Part of a small language model's weights.
Size: 9 layers, 4 heads of 32, MLP 256 bilinear, vocabulary 5216, 3.5M parameters.
Each number is 128 + 32 x the weight over its row's rms, rounded and kept within 0 to 255. Layers, rows and columns count from 0. Numbers have three digits each. The size before them is the row's rms in percent of the matrix's.

# q: layer 4 attention query, 128x128, rms 0.102, rows 0-95, columns 32-63
# k: layer 4 attention key, 128x128, rms 0.0968, rows 0-95, columns 32-63
# v: layer 4 attention value, 128x128, rms 0.0998, rows 0-83, columns 32-63
# o: layer 4 attention output (transposed), 128x128, rms 0.0917, rows 0-83, columns 32-63
q0 093:123129110109120099185129087151086122135165142131063068199170123083093084143150170155126196123161
k0 099:122143096112123117098144141079083100087162136080128176080102147202132140045126074102083090144073
q1 076:096147083172121110105123154070104055164140107168124119087138043161079082141138137168143114127077
k1 110:183113137157109158204166140165115145169112130127150157113127124135120133122095125122099181036117
q2 088:110107144101069155140149101115138174144093154097150119102112144127204188126135077110129101098099
k2 105:040137095131084054108091082063155113093101098145119184145098141174071110129184074123145110167111
q3 088:156083144135182192166133115184154207118078142137132131150169193081101138130080160165093156139190
k3 098:173107117164120129131161137119049168139107070111095155156169091112092149091118089141114167057086
q4 093:177123177137226098126134127126171127099081147089118152161170152160160135094131143166076126157181
k4 098:172114133150121122091184145183096082145154156121104133146152063124107171081062110147078138064148
q5 086:147139137196140122113161158141138113105121074080144127129171133100046066052136142153165128091150
k5 092:193150173139158163159170184128088137120133061081160106159152110133159123093073158131107124049134
q6 093:070148144084093173154104150136135115098137125180189136079113127181104128172104131098149122124101
k6 105:094137093099142130115057096122126091089115170113129176098098112142126101154146093122167116180086
q7 101:134100150128135094094098152141144131155110148085108115097141131112130139138194123112118081072096
k7 095:161114147121127084160145127133155094140140113088111101081143139156116193130092132106112130078161
q8 086:167145105071121148144106123115088102134129126112085097116125137146119161134129125125102056095050
k8 073:173120126110092195148134098137148157165119141083121159171159143085092092076110119170131132112157
q9 098:145095107185135140101100139081092167121106126084088152136144093112116145150120161136127133102112
k9 108:189089122130063169126163115151112166135141112079095093194174179126106158089131133103115126081137
q10 088:149132109121162190137104130088153112169149132045123164103090126065128152111155076084119127104124
k10 100:062111171116141102134088145122095178134116158178123097070098070120134164111183126103122172151158
q11 106:137132185094072145103143172166128172102107112099124138175116126117091084110143137142120111164108
k11 098:173142205087158139158132134177122123084160116107110126084135157119170096136093110084076057128173
q12 091:105122140192087116112121118139123121103122078103148115115161054109099179117131130143071097078087
k12 087:072168110158185106144101121170095135131174199159119195155116123083136142169130122090102150170152
q13 131:123116183123064136139132222147131051133181145130125095103113109148160134134172120110127105133107
k13 087:097102149146087128073099145159144086142152136165118138126136167128145192163134112168077100157203
q14 115:137143079145089145116130152121154115130163131134123179066153108116171144188103146096165148084145
k14 096:118115135149073109138133146119081127138199132154158142135111162131176161138157109073095179138122
q15 096:118122139098156136115094192137083164125142153099154175094096144119194150119130143181081150150156
k15 106:142137181123154097096151135166139124100080166147129064125099177170183191137139157070083116153232
q16 107:087120193175132142103184076130128137124102114152179165079136096078100144115115072102162175161146
k16 097:160125090192171120131149136115086133092135101144177160111094173079140142121119068028075183139091
q17 109:116223102126113125166174149087153210104130150128197091132171100110093105152090151142092173183132
k17 095:136077093119142131153124155130114108142219125163150197135171172117180092112122118098179118095131
q18 083:129143116160102097161127077116137090149145119187146148066153125154137128129164109112122167074124
k18 090:101107123131110151139103155080110123147124110114141144138125066129140159129122113127066180144075
q19 105:162129174100117109158083101142102116083116110175152147147191099199140155089072105110117086164102
k19 094:170090151112089186090115148145103127179189076153153132141119083129143105083108093141093155117094
q20 082:113137169108086146037191155113139140078114096108155140150118129084171147121102155114082122066123
k20 092:125150082115165114151059130114086133130145158095112176202178142160111096131140097138173148120077
q21 098:150120131144147127122145121152109094163124144161157160110132162106119150174120122150156133138075
k21 088:107099198107137127133142163105169154117156116102158106112118143162141136117125142127088146136126
q22 104:088178155194123115114136084096094121128113119119133169118194072133055145108068058055154115100103
k22 081:168142156068159142137101150064107125132180172172136106143082145108149047157160178144179174130126
q23 102:165131069156128116116166056087179062167173109105141177164122102109142130135083183115128133131167
k23 092:142086129124064130118140143106133154117180132172125120140172168149141132107183170090186167136116
q24 106:117170138075139135100120168150173137149145135108142085090110112154189049139102132173062116135110
k24 104:119145123133134085101078143132082114103092085055094108067109129186101147135056094111153076087066
q25 130:127127167101087136140086102134171121164146156117139087122103131155132093149138077163186100124127
k25 104:121163085118117125157146149145129154168141090151102160136157085145099149087109119083100128186143
q26 094:173160112124143153159090193179106116093105115149106121145091134129163086171152152107145136140171
k26 090:127128097147114192139153078087156147116137125122175148147109155129116116090126117127165140140132
q27 100:148117167110124192089141222128133221126092099100162092099094163155147089115145122182089073168097
k27 088:170104144150136124102198068148166130088181085111147111142069132103150122169064195102109106099151
q28 087:090103237110095143163131161098111181109105148140143068148141091148137136111139143122132090106142
k28 102:164090118178105132152115125109157141135184057166146171200151109143068107165157140154176079133096
q29 107:136093121187113118118144057065116140126101167152163158107117108105149196132097132072126133135185
k29 107:133086159173082155158164134080146139107197113131130127103061100084172129146151096096107171077140
q30 094:168131144079129180185160144166142155068122130152161089100109099079171118158150156136121155148134
k30 090:151163134127156130128112159134129155097160110126123104090105115152071048135104074119131123146102
q31 107:132158090072153102083123129154126110065152148115128155139179116171097104105083145156064118141095
k31 093:130185142121121100150145136128094146093124107138151146078120181155100038138096171154141078134084
v0 095:144091111139125142143155114083106155116090158083111117163135113056167153116048143124125149120133
o0 098:134137164081112123139121136142140115147151125063113096140130141139068120120179126173138116096165
v1 087:159127136096139140137109156138177100180154162182088153092110073106168102151195076170150156115081
o1 092:160086118124100151107158152097103158094145151067167108151009124096145126123106154177160129129104
v2 102:134144046161155099157174179122194134157161118149169158127129123095128079122101106092135122112141
o2 098:187150115105091100112184185048103147088132155107118114095138091118127102113147062131134134094126
v3 115:125166132106155141196140153172143108172144157127072137120137150105163125142155161173179153148063
o3 104:135108115090111163142143160063107211124119128095107052201084160064111113138145129184163145159085
v4 089:070149118111103136179082146021161126119146110129172146167106109134108116137105145096093106116115
o4 086:086173116104112108137110136148179099154135122155123139140135114145102133145085153095071091088133
v5 089:120122165118161064166106126168113115207197141124128139151104118108141087139110093134141132120098
o5 091:140144154135102152083184178108122133105165135101139051180079108126174147124113148163164128119066
v6 080:128125084128094137117178167090126142069102053144129144159120113096147146148109135069118074112166
o6 081:134145135127113098142128139146133084153088107134129169120181124138146153142157112052091145081159
v7 079:125132108081099095110139178123251126083132128113154103138119150059173160194082170066153160159134
o7 082:122147143110141110126167113091175077113151092149115195095120133138105128094129073108072161097126
v8 099:104139091041063135102025160141163103148160138109092186106213066139138074187147162113116141153095
o8 102:131140109135122177102131150129115102139123112107115209119142100108152140117060132097111201111125
v9 088:175114105174105142151141175162128148123092182153108172152103138085124114152166086109136158144118
o9 089:200119139117136137182116155067145113128116108160114060104134150082086091149127085122141145132119
v10 089:095151153167121119120173119114074151209131108160099144205105178142130136111086114161140096170118
o10 094:131122096116118187136107110104089164129087117186119050146183159117158127112173160182137102128127
v11 107:139138177134126103149115127125069070140131085156156129113154086167057112105170121180137120148165
o11 101:126132152131140141097186140131127148108152086125142127162157076142183095119098175173148089153142
v12 093:110118111165107085179155138151111089161163082108125139152121181117086127145092139110103131161122
o12 097:208131108127133138152163210153107121073149056153111068120218099158156143105106111144108120130137
v13 080:120139071131148169110176180120193130068154108138169141143203153124183107117098180092159081125126
o13 089:120148096116144098131132087119109118148116127142115233087179147156158141101151125048117164064145
v14 083:116115142109140210122097115122191123110158133098135186102127080126129083147145107120172090115095
o14 092:076124080113142090134092095104109152151157181094146169150084120117124158163058169120112119102144
v15 079:079135131119161131163145139089171174081169102085181110085112150088148110143071203094185128098099
o15 087:081152062174100088153106122121129083140138155131107188123139086134117181148108097132099164061102
v16 152:142132119066065125124100090138169150137112144062137208185199119124159160117070127132092083133183
o16 135:079169134064125114066120143164130115148083126081136127128185137139073117122114098121107119141142
v17 086:125090109089152105163131079091175136102116124132133126159135112104129063107090118179159123135141
o17 093:074138108069089137132131167102140147147202162098159158134117083120137150097133179137103117076128
v18 079:150128085109110076127140135110136178101120103151158119132177167107188154114120147076097147147191
o18 080:162153176127138123127117121149184111121089101195102165111167152165080085119173061090111159110135
v19 085:141088132094160169138123112115151103135151140126117092096158152178145071120151073163135107138097
o19 090:082096095124136159118105097096084145130097167122086165131075108123144163131117185141147165139077
v20 077:128126134169100098125169157085122139072163090130176127104159148117189134181098196086137133147119
o20 077:139133107129104106192091087140167058123083101150073190133177144149106145092138094072097168108121
v21 086:114152108142156105140157139094132224080097126110130084139117176118163114153105187110124114127133
o21 090:062130088176154106181069124139139098163095161181082145130155149153110207169149127097107165110124
v22 074:148145141097151124109085111117153076179121119148137163087127094160103099122170117168135156136112
o22 079:158090114129137145121130146088108196100132141124162083122110149112137093128133144168166106209158
v23 092:146154171112155135159124126183114077153126112130081157078105092148154077133194167139177147122099
o23 096:126106059125119142138114129083135151136161139110140126162094119091146126145111165166168129143094
v24 094:094121110155207121078101085172117150130043197105118067092123160064125168104117147126160110139090
o24 096:109148156138126134115172136052112147129120123107120116113216114092161116151164073114160125129124
v25 082:124177170109079077135122138137063132168125121165103159147105150143098130155191113114109160165139
o25 092:135112113137148152113112178156147149096116099162128088150135122125160147114118162163135118172110
v26 159:124136193146112105129164089145193136078113074157137160099139150112145176144148118089117098186141
o26 144:099135157144135111133171144087144094074115106204118098027087090116132151173146129099045146149125
v27 087:109125063071103171112166160064218148113155126139177137140114051086161096121087157123151099087138
o27 089:106140122103093100132108132131149107139158142110124170117068146142083158122119103104109140107139
v28 107:130145126090154123096118112124194097123147108096202161141112093097156112123066186118170133102137
o28 112:152143145102085107087155112083158102161145133074109112145121152134105115172146118134103110127171
v29 102:124069078159142112149065144130058119168174190119106118140151111169088136091121094128113160176123
o29 095:170140116166152139103141137160067131096142131165125118125124091201118114106112193137161116182113
v30 097:118118086158095086136103144142169129145094099140103080141149170142086150134168107105114095130168
o30 097:149154184137155178109180174131112136103122084183115162072146050134173134091155091089092136144106
v31 087:134138132152133077116217123130122108076110149176202168115120139123132157128124093100108096172153
o31 090:151144107139138118170128173128143144093136082134105143113233180122117132089125117089122102128146
q32 103:099158130144121082085100084059145136128114179140057095116131124161165149160108160147107113138076
k32 086:103124137120124062124104147155113127080133107164097140089106144102200155108186165127100073141181
q33 109:145169129150161137085101131164098196123119074092132087155118142120080206077126131146117104158085
k33 102:109159068113054153174153120151167082155098159154112122120135126075107137154089042152127138136089
q34 103:180112134100190133151164078096148138146108125122159127165126136129164081138115213130073124132134
k34 104:097130112124067107101135092125119063138142081192090145124177067128113157160087082134155146107167
q35 091:205161137108181098132132162232137145084090095123129142133154125157105097094090156105163139137114
k35 096:065144118138151118083148134134119134131127104126122138111089193107139087115151166087123124175174
q36 097:174089139149192136136145084177164166132068162134100156146144120075161109184168135102099196144163
k36 088:073186156132064106056148084106127149150126127137110108151107125110121130123086131048112156134111
q37 100:186130143094173098178111177117115122101141134061167093093131111177072098058132153138149090148143
k37 100:203088136192118089102143097124120165156111111114134081187079163078165067122141116129079117090111
q38 115:131160138136177132136138162135124150131088135112045123145181128145100133120163098140136105111119
k38 106:149092138163122146108181109123123151133118126120110106152112163051151106118166092111110164050132
q39 113:182170145111137092145129184138115105120145104066132103125130075144075139066145158137161048116138
k39 095:144131143071099153094155104141129130171142132111082090142151161129157157100105170136129096108135
q40 094:175160120094129136144118117104194101095147111109187177155104096122153147128122200093162088168130
k40 089:113124165102125095138132112124073137106113118185132166137147096145050145091124173080138203182163
q41 109:073156145091112123117130139176171142118115114170161135130137123131188115173089143170126129146133
k41 130:095118133115178110147123136120130130103135157156200144061118131134122099139160106138124111202094
q42 096:177157138100229082184092130139135128118102157114135145136172090125122119064148185122163056145117
k42 120:160123144089151137124122098114121098123111115093103149153124092112131188122098136096136084064144
q43 093:185121130111127130212152113071164133071088107098111142132157091109129118112205106129130113133090
k43 081:057182135112130041103146166119133139136122077131169174130129140156102092129095184131119139156125
q44 094:151063068179090090075118121188098098133162109111126110123106162148121116101128119114182084144145
k44 098:110125157142072136056151022095071124122116125135140082126145176130155142084145088125109094163146
q45 101:115109153150106157162100105130132110159117168106095174127136064156074115152129112105132139105125
k45 110:135142112075083115131087167094122111149102050139108168114143060154083153102066137165148100074149
q46 092:128092127212163154151104191088077180157094150131079140104157133122122167119126048123156175107153
k46 101:158092086106079137127105113088124098115144119148121132172090120129144090088104123146144093130148
q47 101:117091060149110121179081111129128120171084212145135131113125140111097166150143065198130116165095
k47 099:124113108118105147153168025080138165160128145147089082113075141104104109123152108194153125162110
q48 094:093159103111065106102149112162155091161133152173135120101130161137100140143126129204130106150151
k48 107:087136104106139142137120126095102179118104128165100122083174198098138131147138093183110151123127
q49 099:158116184073140132154111131150156099112123165110154176132082065120126129130162128113134090143136
k49 107:105117173140129169094148093107152155127166106148120077075062142105138173120111200112122097142131
q50 101:146130173108201173117144168163164148110106103170121119190163224128159098120090102186123108181123
k50 102:125178133147170102151122170144069181143083184124098178150144130119117101138103089184133124115131
q51 117:144158184086166158136244174130146156099104105117133124161103117135119068133100095137113087133150
k51 093:111093176166160131062095191093035169100116093190163155139135119138157126139112122112115190075131
q52 105:108109136166116159142120113025079112154114165166103109121064096101068170157177032097101166096142
k52 091:085161115137116121089145136126232146131152126179132103197112124112175107194131161128139155146173
q53 099:084164146141154125159141114117121122104141160135161111139136113097146167110086134052142158188116
k53 094:166158145154146111157147161084132096173117127104109136114169057103083215111097082114137147125143
q54 100:156146162103108125110167107185114104082113053100142096092111188128185114080134214083188089122162
k54 116:063122134176144083078078112119175135112150134119168077067121199162138087127112070106151110098142
q55 087:071144167095161136118146135082104119091115207115193164115070079089101151075122078126106086181133
k55 099:087119174169083158090152069091109086110182120173169146099077146087127139150138194062125119125123
q56 085:187095147126109100138124127122100157167162154169063126162114099158120123135161133203065180104109
k56 098:153138058150192168220123129145142157124163134109104156183154081132190081114150099163129150153157
q57 100:190084141124162132182066134190176180119124148100125107174143028115129112119155152172153120078117
k57 098:096148196138155152101113111159112095127128103118174080081121077123065142045167150111072080174152
q58 095:118179144099185151201132100083153109153105174119184116091099131100120134113148151096117121161094
k58 116:096144127113131144109119165090170093134163075127127119071079113121130213188074161112081130081169
q59 096:114115116114174150158094127046130108133155200088169115077100111119105138128166094123096128131138
k59 105:123130105177177105130112149139162096195139160155141145133099128146156176155200114131133129093146
q60 109:193146114133145126176156096149193145101147039111173157136144130087119064130112205106148104139126
k60 089:169081170154156146128158158114090056142134088102180093047100116145118131114098097092108147114097
q61 105:160116095093090163088082090175116122118168150124128082152135189171188107103135172170160114129125
k61 098:077135104138165115164043088148108148117089122109081080135198150155138139099118145189136137150153
q62 101:135108102144160194107125166062095159118118118130186143156084118113056178158113127096097158144148
k62 117:133144190186143154097170096169155110111125092145124091150058175140149137166139150115168124151171
q63 089:194163094110090130092168139173194144143166172098142147173198165155184102126127149199109118148118
k63 105:151138174135124159159136125062064092130102101102109139113142046143090133074155119113097158106146
v32 097:141153101197127140134122037146175138161088091185146138195115122138062104110087105136137142098154
o32 091:172132160139160114121114138127064117143135144142138090089137080165115192104169186159081090142176
v33 080:068109088156187118165126139156134099129122138132119200059160143155138119146143098128120134138154
o33 089:096099112160153123112097182075094186158165182092127122125047132092077168187093044133122137120106
v34 085:166118092100083113147075051130160146100118131171051092188183091139099172152135168116146164140185
o34 094:151149150099170105171103130151192109122108129170143135136171105148101118122112202138116100153128
v35 117:128105104115060184109122138206158130149110164094086152136104148156161098172131109146134104180080
o35 106:143157180118157156182107142078109161119151100154126073117040138064090107120144102155120127114116
v36 091:124159148156160096128150139157162106158089102097158155132124141135135079102109140117123116136086
o36 092:108103112135117155092135109085040162221135131051080142124135112105129163162159056155096148125145
v37 084:167130185168176127112148230132066108116124140115190071144081074166117070105126107141117165107141
o37 094:155152116126087138081135081167081098161129105157100117112155152160156127096194144139120152142135
v38 104:099106125163101121050118171061122130114149102222087134048123134123098117137149153110077118123182
o38 103:109109130199146125088141167083107131105114124160168111070128132152110089146096128103081159123160
v39 094:132086078084156124108100160124147121108237156108146109111129118141191128136107123122193126096191
o39 090:143175125140097109131183110167230153099119143179159145199141127099214098083125164096163111105087
v40 087:116101081140122124068140153114113070158124105137146205100090122114128151117125122114126149146193
o40 090:132134143136149118083152132098077124145146147115133092070117170152056168142170110151130123129146
v41 106:096122152199148116128145137084118126122148147163163162134088079154128124167078100127108130124183
o41 104:148114133186095137104140122161101134135111142180105138120153058138214100100176121122079170129129
v42 094:079097151081113127087136089068146141109114100161096093090128146125094166144167139117150126152098
o42 092:125116132190120101127118147108164149059153115103148159120090162127062112150081101094131123107124
v43 107:118160169111150144124124196140109146098144120170153162140154096138111148106136104150080149115255
o43 105:135090078178147101100133112120098098147128132157155119139142176179110112112111170152104148168116
v44 085:127146094148134104172164165144214146117124108239124134115154130117152080095125100113146127158173
o44 084:151137139137152100120123119099026137144095163097143079137127158123105150122129099186078138140169
v45 087:121164106098072077112109062094110117109132099122070097187147132154125187175110168109122171135169
o45 096:166136103129123098147111104180225120120146120154138140149172129141163105107104223076153134138128
v46 086:093160128146060130155102020146134143132084173153086129113125128106126143125163146132099100177125
o46 090:091094137145207129173072173111144136148135155089130152114092099111053135164085121107130096143112
v47 117:101129121045101155125112143150044125071186177076147147100084217121177143148115117114136106143102
o47 114:167139124119094117156126176133149162035161120189132122125082217104129092094150116119198111114092
v48 095:131117102073056130058077116203135077192076147142144167157143160153109125150076099155144124154066
o48 091:142158194095177130156160128125106122105102147145137074134156113118099134103144189146155113128138
v49 136:175107151159100107111146104114088123148115089059100081158106127140141160143151162127141132114114
o49 144:104111151105088126083135106171140115141123130041119147164145107158093154087139110104160114081130
v50 082:090122172122191135111135189120114114118148087141157095062080114123109123083147083124106138120185
o50 089:131102096163100107058150135148041089149120121102115137131139137161153172161148091130103153124134
v51 112:136143079141178091147107170165163154173112217132184136163116145128141128149118122136096124114120
o51 108:118107145144157167102124133149117129181070144093134140183192049129180109086136159162105148142131
v52 097:089088114110085161171087173107095087101172154066148096122145113156156122155158121130157135159130
o52 093:160143100128180121158093141126096138193125121122078166124124161071073161137153101118151106114120
v53 089:156102121181106140160122173093102152101153130146131137057074135128153083147153123128126157177123
o53 088:130127105119117156125132131081069121156118116096122147082074159112044132131126046148092161118155
v54 118:084214126139165139155113107114166125152158178181168130159093154148152149131114107127090104163178
o54 117:090114137158157098171154158106149092059143125219166120124112109132148086148129115162082110159097
v55 109:118060064099172126061136137106123146120133125093201199100136145123134140177124113150130112069113
o55 115:116128174099147130094178125135165130106131128112173148135167159143181106096121139118188115122106
v56 103:117172107148151122194134108120173096143084096077131121156170078102111087074137143156157120140133
o56 100:115157132102225090193088101076113126179179158102119159131133143095074171187095094170098091133134
v57 110:123199122124143094100111145127134121123131062105164107131107067169108096096115172096117156114243
o57 105:192143145145148095118139075158127099135163150193063146126199123154157177137201199141098080143128
v58 080:137169176121177131180115138117126094110155106095156090095110156098136102123171141128133108141153
o58 090:083094113149155119087118149083096138118150148090118126106069135148061149180129023130122148108088
v59 086:126102140192136126061165208160082124126151150115175159124101145128115070148133139113110147137115
o59 093:148112122138089168077148126128032124138117103127095060086153161159129141105225106175131135136126
v60 092:138130160140097141087105047142158135149076124157050115137172158143152155151163136098143142103101
o60 089:157133159106130148126128138158155156145107130115135140135101073127133122142116145070128169119106
v61 082:147132135118186149186138106116090133109124118147149060129116118114051050100148108123157120123110
o61 094:079125101145116125104113162099076144132105156121108160103111138130080172150144064141106146119122
v62 118:137185134139110061189137077115148141175066161115148146192096121097090130173112077129110172194113
o62 104:115145170124143170135126096093050127172090165105115081083113098112070110126145065184092156186137
v63 105:111112143151145123075101112159106100126129191096087182108067123090187146155072127106130156106106
o63 110:170185157081114111136139141166160128078182093167151128186100140118187149141135127099180082111102
q64 086:144163147069084133164031087098102112157107146141078109143121127149084196101135125141131144163099
k64 096:080123110122129120135150162168068153076146093103138133105102095192141074078122159113103088135128
q65 091:153138116133134147130146114162125091078160056095106163227150129178147158102192152159132117068125
k65 095:108132083131106129091161172100134170086173075108124148113170145111123134119048122036145151083133
q66 092:127132090107117144084126082157151127114122093071096173132155119163180112152176156140114117062086
k66 098:186152149134146096190142092171121129100076097159091086161108097136130107153160151166130142122181
q67 090:161105104175152150107171128106119102150211117131177096101111113122180065152093120112150123092185
k67 099:159130097112124178081115076147123137085125100133188099155099153211104140122150124126198087130156
q68 089:147132122120181088068115098102119100187145097082175129137137137192158141151100152171095139090163
k68 099:138120129134100126149141130174103179040146149138121097134073113126135131108145111158144140114160
q69 094:149114149169145122082150158141164097159173134157158160143157130107169064164098129113149113096153
k69 114:161145190115126145075164150082132085118150081066111081096089141138138120093086168111118091077099
q70 100:117156104042089113159123104128156130126125120135061112128116085148137179111120167185113162105069
k70 094:113105156109122088127118069105125118101136183176104163146116150193162146122131081136136094172180
q71 101:158080138172153198214120115134184167207110118139166132115131128068145101187143131121124177110149
k71 103:127128146118108131078142181116171090150065100122135107137101135085114124139165140138150122128049
q72 096:156113161194147087130182149110118197143146151087195107121161161143128087171104136136171144129219
k72 094:156065079120101208084166162125133082140081059116171133131082134129097155141150159147091134069113
q73 121:098199074095135059093105149154136147095124099176144098127120124181127118110099112145139091165120
k73 116:068174124115164096143095063142131134119130165175133186090133134157140121168120099116127120177156
q74 104:100169165076123099095100154113064105076125156094116146141125125145124154068095148103171098094087
k74 105:147136171109145088131053145147141189074114200118088158180185152140130126124105121110176120148114
q75 098:090176147108091144080136021112122082094109162078096103133128151089179232113134152073139175103104
k75 111:121109119081124089135086102136122133096071138099119186230122157090138114144093135104168106154168
q76 091:113089127114084199180068067173131077193089117211119177102124116089103158140159135125134144146098
k76 119:101136162100097149087168140077135125151174151149115068091104148161160172150133132112100143133089
q77 110:108069110077098113100085163144118119118090116122132081129112147152062169118182145114182085128140
k77 116:163114113082147121126173101102128165113127155110116120140114165088099160108133084170166109112104
q78 098:210131226111140135089145078136150114082135093110108135166126147102086124058119119134154127194172
k78 101:145136138123104144157179152172139088100083154092122121142145124147110130119128121077170138123086
q79 104:061177094145124091121099103111161076117174157162137163164124140104105151152125140084128080149111
k79 095:109184114062062070166097127110157148149131166166078111167166121124102162148122137159101098079166
q80 097:126157183135127083098085139125130088066141136121124109101085145110142161075180156070109138164067
k80 098:158151170128090120125082140167114205136118135142063142138145114144152170142071105117154118111144
q81 105:117136134182165122173088110087129114165154150230126149125174134137175099158100143146123161099146
k81 106:145111095134162130153116164089160138147136075179085128099141105163101136126176170136038127144115
q82 098:087163074111077098081124120150142095118150146121116157181106123155111166127118099073169055133149
k82 100:111143126127076085169109113131059166116081169159123135131154066144126127154142148137124160167102
q83 102:090082088134053154115181112152124144128060154140096133124095122090127133209091128087092195120113
k83 097:153123107137131104088116064185199170144127108187101148153118168105118151143122130109132117122138
q84 091:146076133163126163164135100111150167195104111205128116104130073098116133182136102142130196102158
k84 091:160109133123133174091171169100119073118162099130186133081059115145135162125140079114122111163076
q85 090:149093148133178077088108135156209175106135170081152147116136196120098140156166159090192090147124
k85 115:120138068112177114096121151195147150071137117086131167173154115116080090118116110090161093123169
q86 113:200123094170164111095078190168109188159133177092136127147129140135118146141147082117124125068157
k86 094:151152129182227096176096141156117151135146073133148163149168125136133118099173115114171093088159
q87 107:150129186119124140086146084123115068142107116111142128173088130163092066114122110172145097132142
k87 103:102151135125132087162101144077152091159179203127125066090108154109145149118200115107183074115070
q88 111:143130122203164172173174138121148104163102133141158129095103136068136083173152160133120180092175
k88 103:163123149143189107147146134132132099164177074178168097129109139138143139123153180122091167127173
q89 091:088110068108114152179090138121186110142136150099099141191110108167153129158166141121126138157144
k89 092:101107135122109127145133093139150098170181095119133148046145105122117140171112113164083126115093
q90 100:098152102125110080113115106139153126128158146098137129169120169134115142156172134041207058094097
k90 104:121197140109138103126090116140143148122149165138108172125172112153058119093110123148149103149118
q91 096:111116061119108168118134083114189145119105172114148098116116121084198143198161168157137208150112
k91 112:095120082135101126101126139093144085151150123144154137113059145065142120177100116164103138150167
q92 105:174119170199135103125095085156089115124098095159104128077148130147083188120095108106107136100103
k92 118:135112161111084124085127151109139094112167084094145142152119137235095092105074136140174097173113
q93 119:202146180082106203146128132088066144100122108078114092116096092109111152073162094155153100132089
k93 092:153128134081094139151111145109142143107090175094158124145118109129184104134096085145244157164125
q94 102:138153142117170129088083180177137151105126083090155143154094119174116149091154167145139072127173
k94 099:158097167128155118122184116036043141099119093105131194156169117089106085059174116155059082065166
q95 103:189156155202185034066158163170091116072126103132172099108121067166111082119104122105125109130151
k95 101:143171127136157068126152137150114133080125162143113098124109124144159110088129089044137141153117
v64 106:134163105135199127088198153165180143155124039139141180074122152115172113127031154114103122101088
o64 110:084127082143098152066139109085211107110150152124096114120137118143140143160176131118122144155082
v65 093:134128130136100145115160124087085084106134077127112163086109099122139141159187108159103131136102
o65 094:077179151096151123111116128176141119092163144114122142135110130125068132079113130115163100162098
v66 101:117131134129096092096113107156169139156149132170137141164204122127170119165089135165097112119160
o66 109:117111158112101120133121186090131126128156134135132162078136134105143162167114103115116183128164
v67 095:155073153180131184099124187139059124099131059153108149075138133092173132150125159114099166109157
o67 094:064181121118148140084084122150134122107178171136060178110129132197066161099161163144156158180084
v68 080:161096136140045124142101125189087120133085129093108170143144116114138142105129115125160165138182
o68 093:118113171110194162143148100163074140115175117154119130091084153183127140101151164143157126118101
v69 118:135155105043138156100124164082167084114119126111124107096169148136157130123111167155120101117121
o69 113:068122167072117160120099190074145121119147144102089113107102117093121159106132114095165131148128
v70 084:141122153104100097194124110138083154184111185174123157188134096117116134098167117180093091154142
o70 097:152088153134161160148101135143085174133101101118123069103072153097141099122130127097137133065146
v71 130:111179177127149123192106076172134161099124178159123150174145185110101136099165136101141098213154
o71 127:169088132164162083170142143153101123102119083217151084101108142131176139161156128130082154132163
v72 101:133147160103198126099175138139141158126076028132137156061148151064197130134094095133097121124115
o72 098:025149105100109151056092117131168166136167186069078154160156134153103151153128126171163136145076
v73 092:139079131117111158096109131194113135085090119104116135171080099159116156155089199162142123103162
o73 090:148180101142194100092135107147084091158141110157163085146179127192111068154115156178117127108109
v74 082:125110086138166175051156146109190109088152112104161078105116160118121100136098205053147159129156
o74 096:132163092136118089126132143106163118143125136167116206144199109142143157144140130157109110191137
v75 096:176113176056144155137155204146108103084129105167132148120093122133128175117183106170110127157130
o75 100:071177126077125113099105073157136117124121128104122104183140160144061100108127134077136111148104
v76 086:124093118154115250121195137038095118117135166121063124061109097116175150139188143062143139155052
o76 097:132156118085138091159110158165163163125099139151176229130168113096107144097091107149137087163147
v77 108:151143135141136140114092118116236174207125138129114181088169156070178062156114157138084123160106
o77 107:090116127083130150094142174139138125109164144134112123087170104136165182161145089138126142127118
v78 089:140069166136102151158181130185099161140116153150142092140146093142055129145195122123169150134149
o78 092:167110102128123115154060097086078170126116074129175134171152163147116104090069153142114122114162
v79 083:152133086098135119171077130169208150151118148155128169170200142148101119128124136131133173150151
o79 085:160109156137156136098149107140066137146123101091102079094090157162115141133147124081108141135123
v80 089:155123161074117166074127195080115100065124051069110168122093123172146153147112188137119131101105
o80 093:125166115164148090137132080147137109160150175190128110169148178155139098128140150152118077180146
v81 092:092137154075086086137083096149111115127122196109126075153110112160106171146117160148140083108108
o81 096:164102172135112116172144136113180120148103069118120140131110108087145100108130102118126109105148
v82 089:171114135133131185074164133165114118104101048116137165087077155104110152149154159061137148085171
o82 099:103139118087116124069154073092149111147133202132162132181180149188143128112127157105134112143081
v83 106:132146165188141161162118163218090154105123167134143184129114135090141099135164145132156122150160
o83 106:129115081129107121128069120163083137151152101181131110144141162164139120165093102190114150102095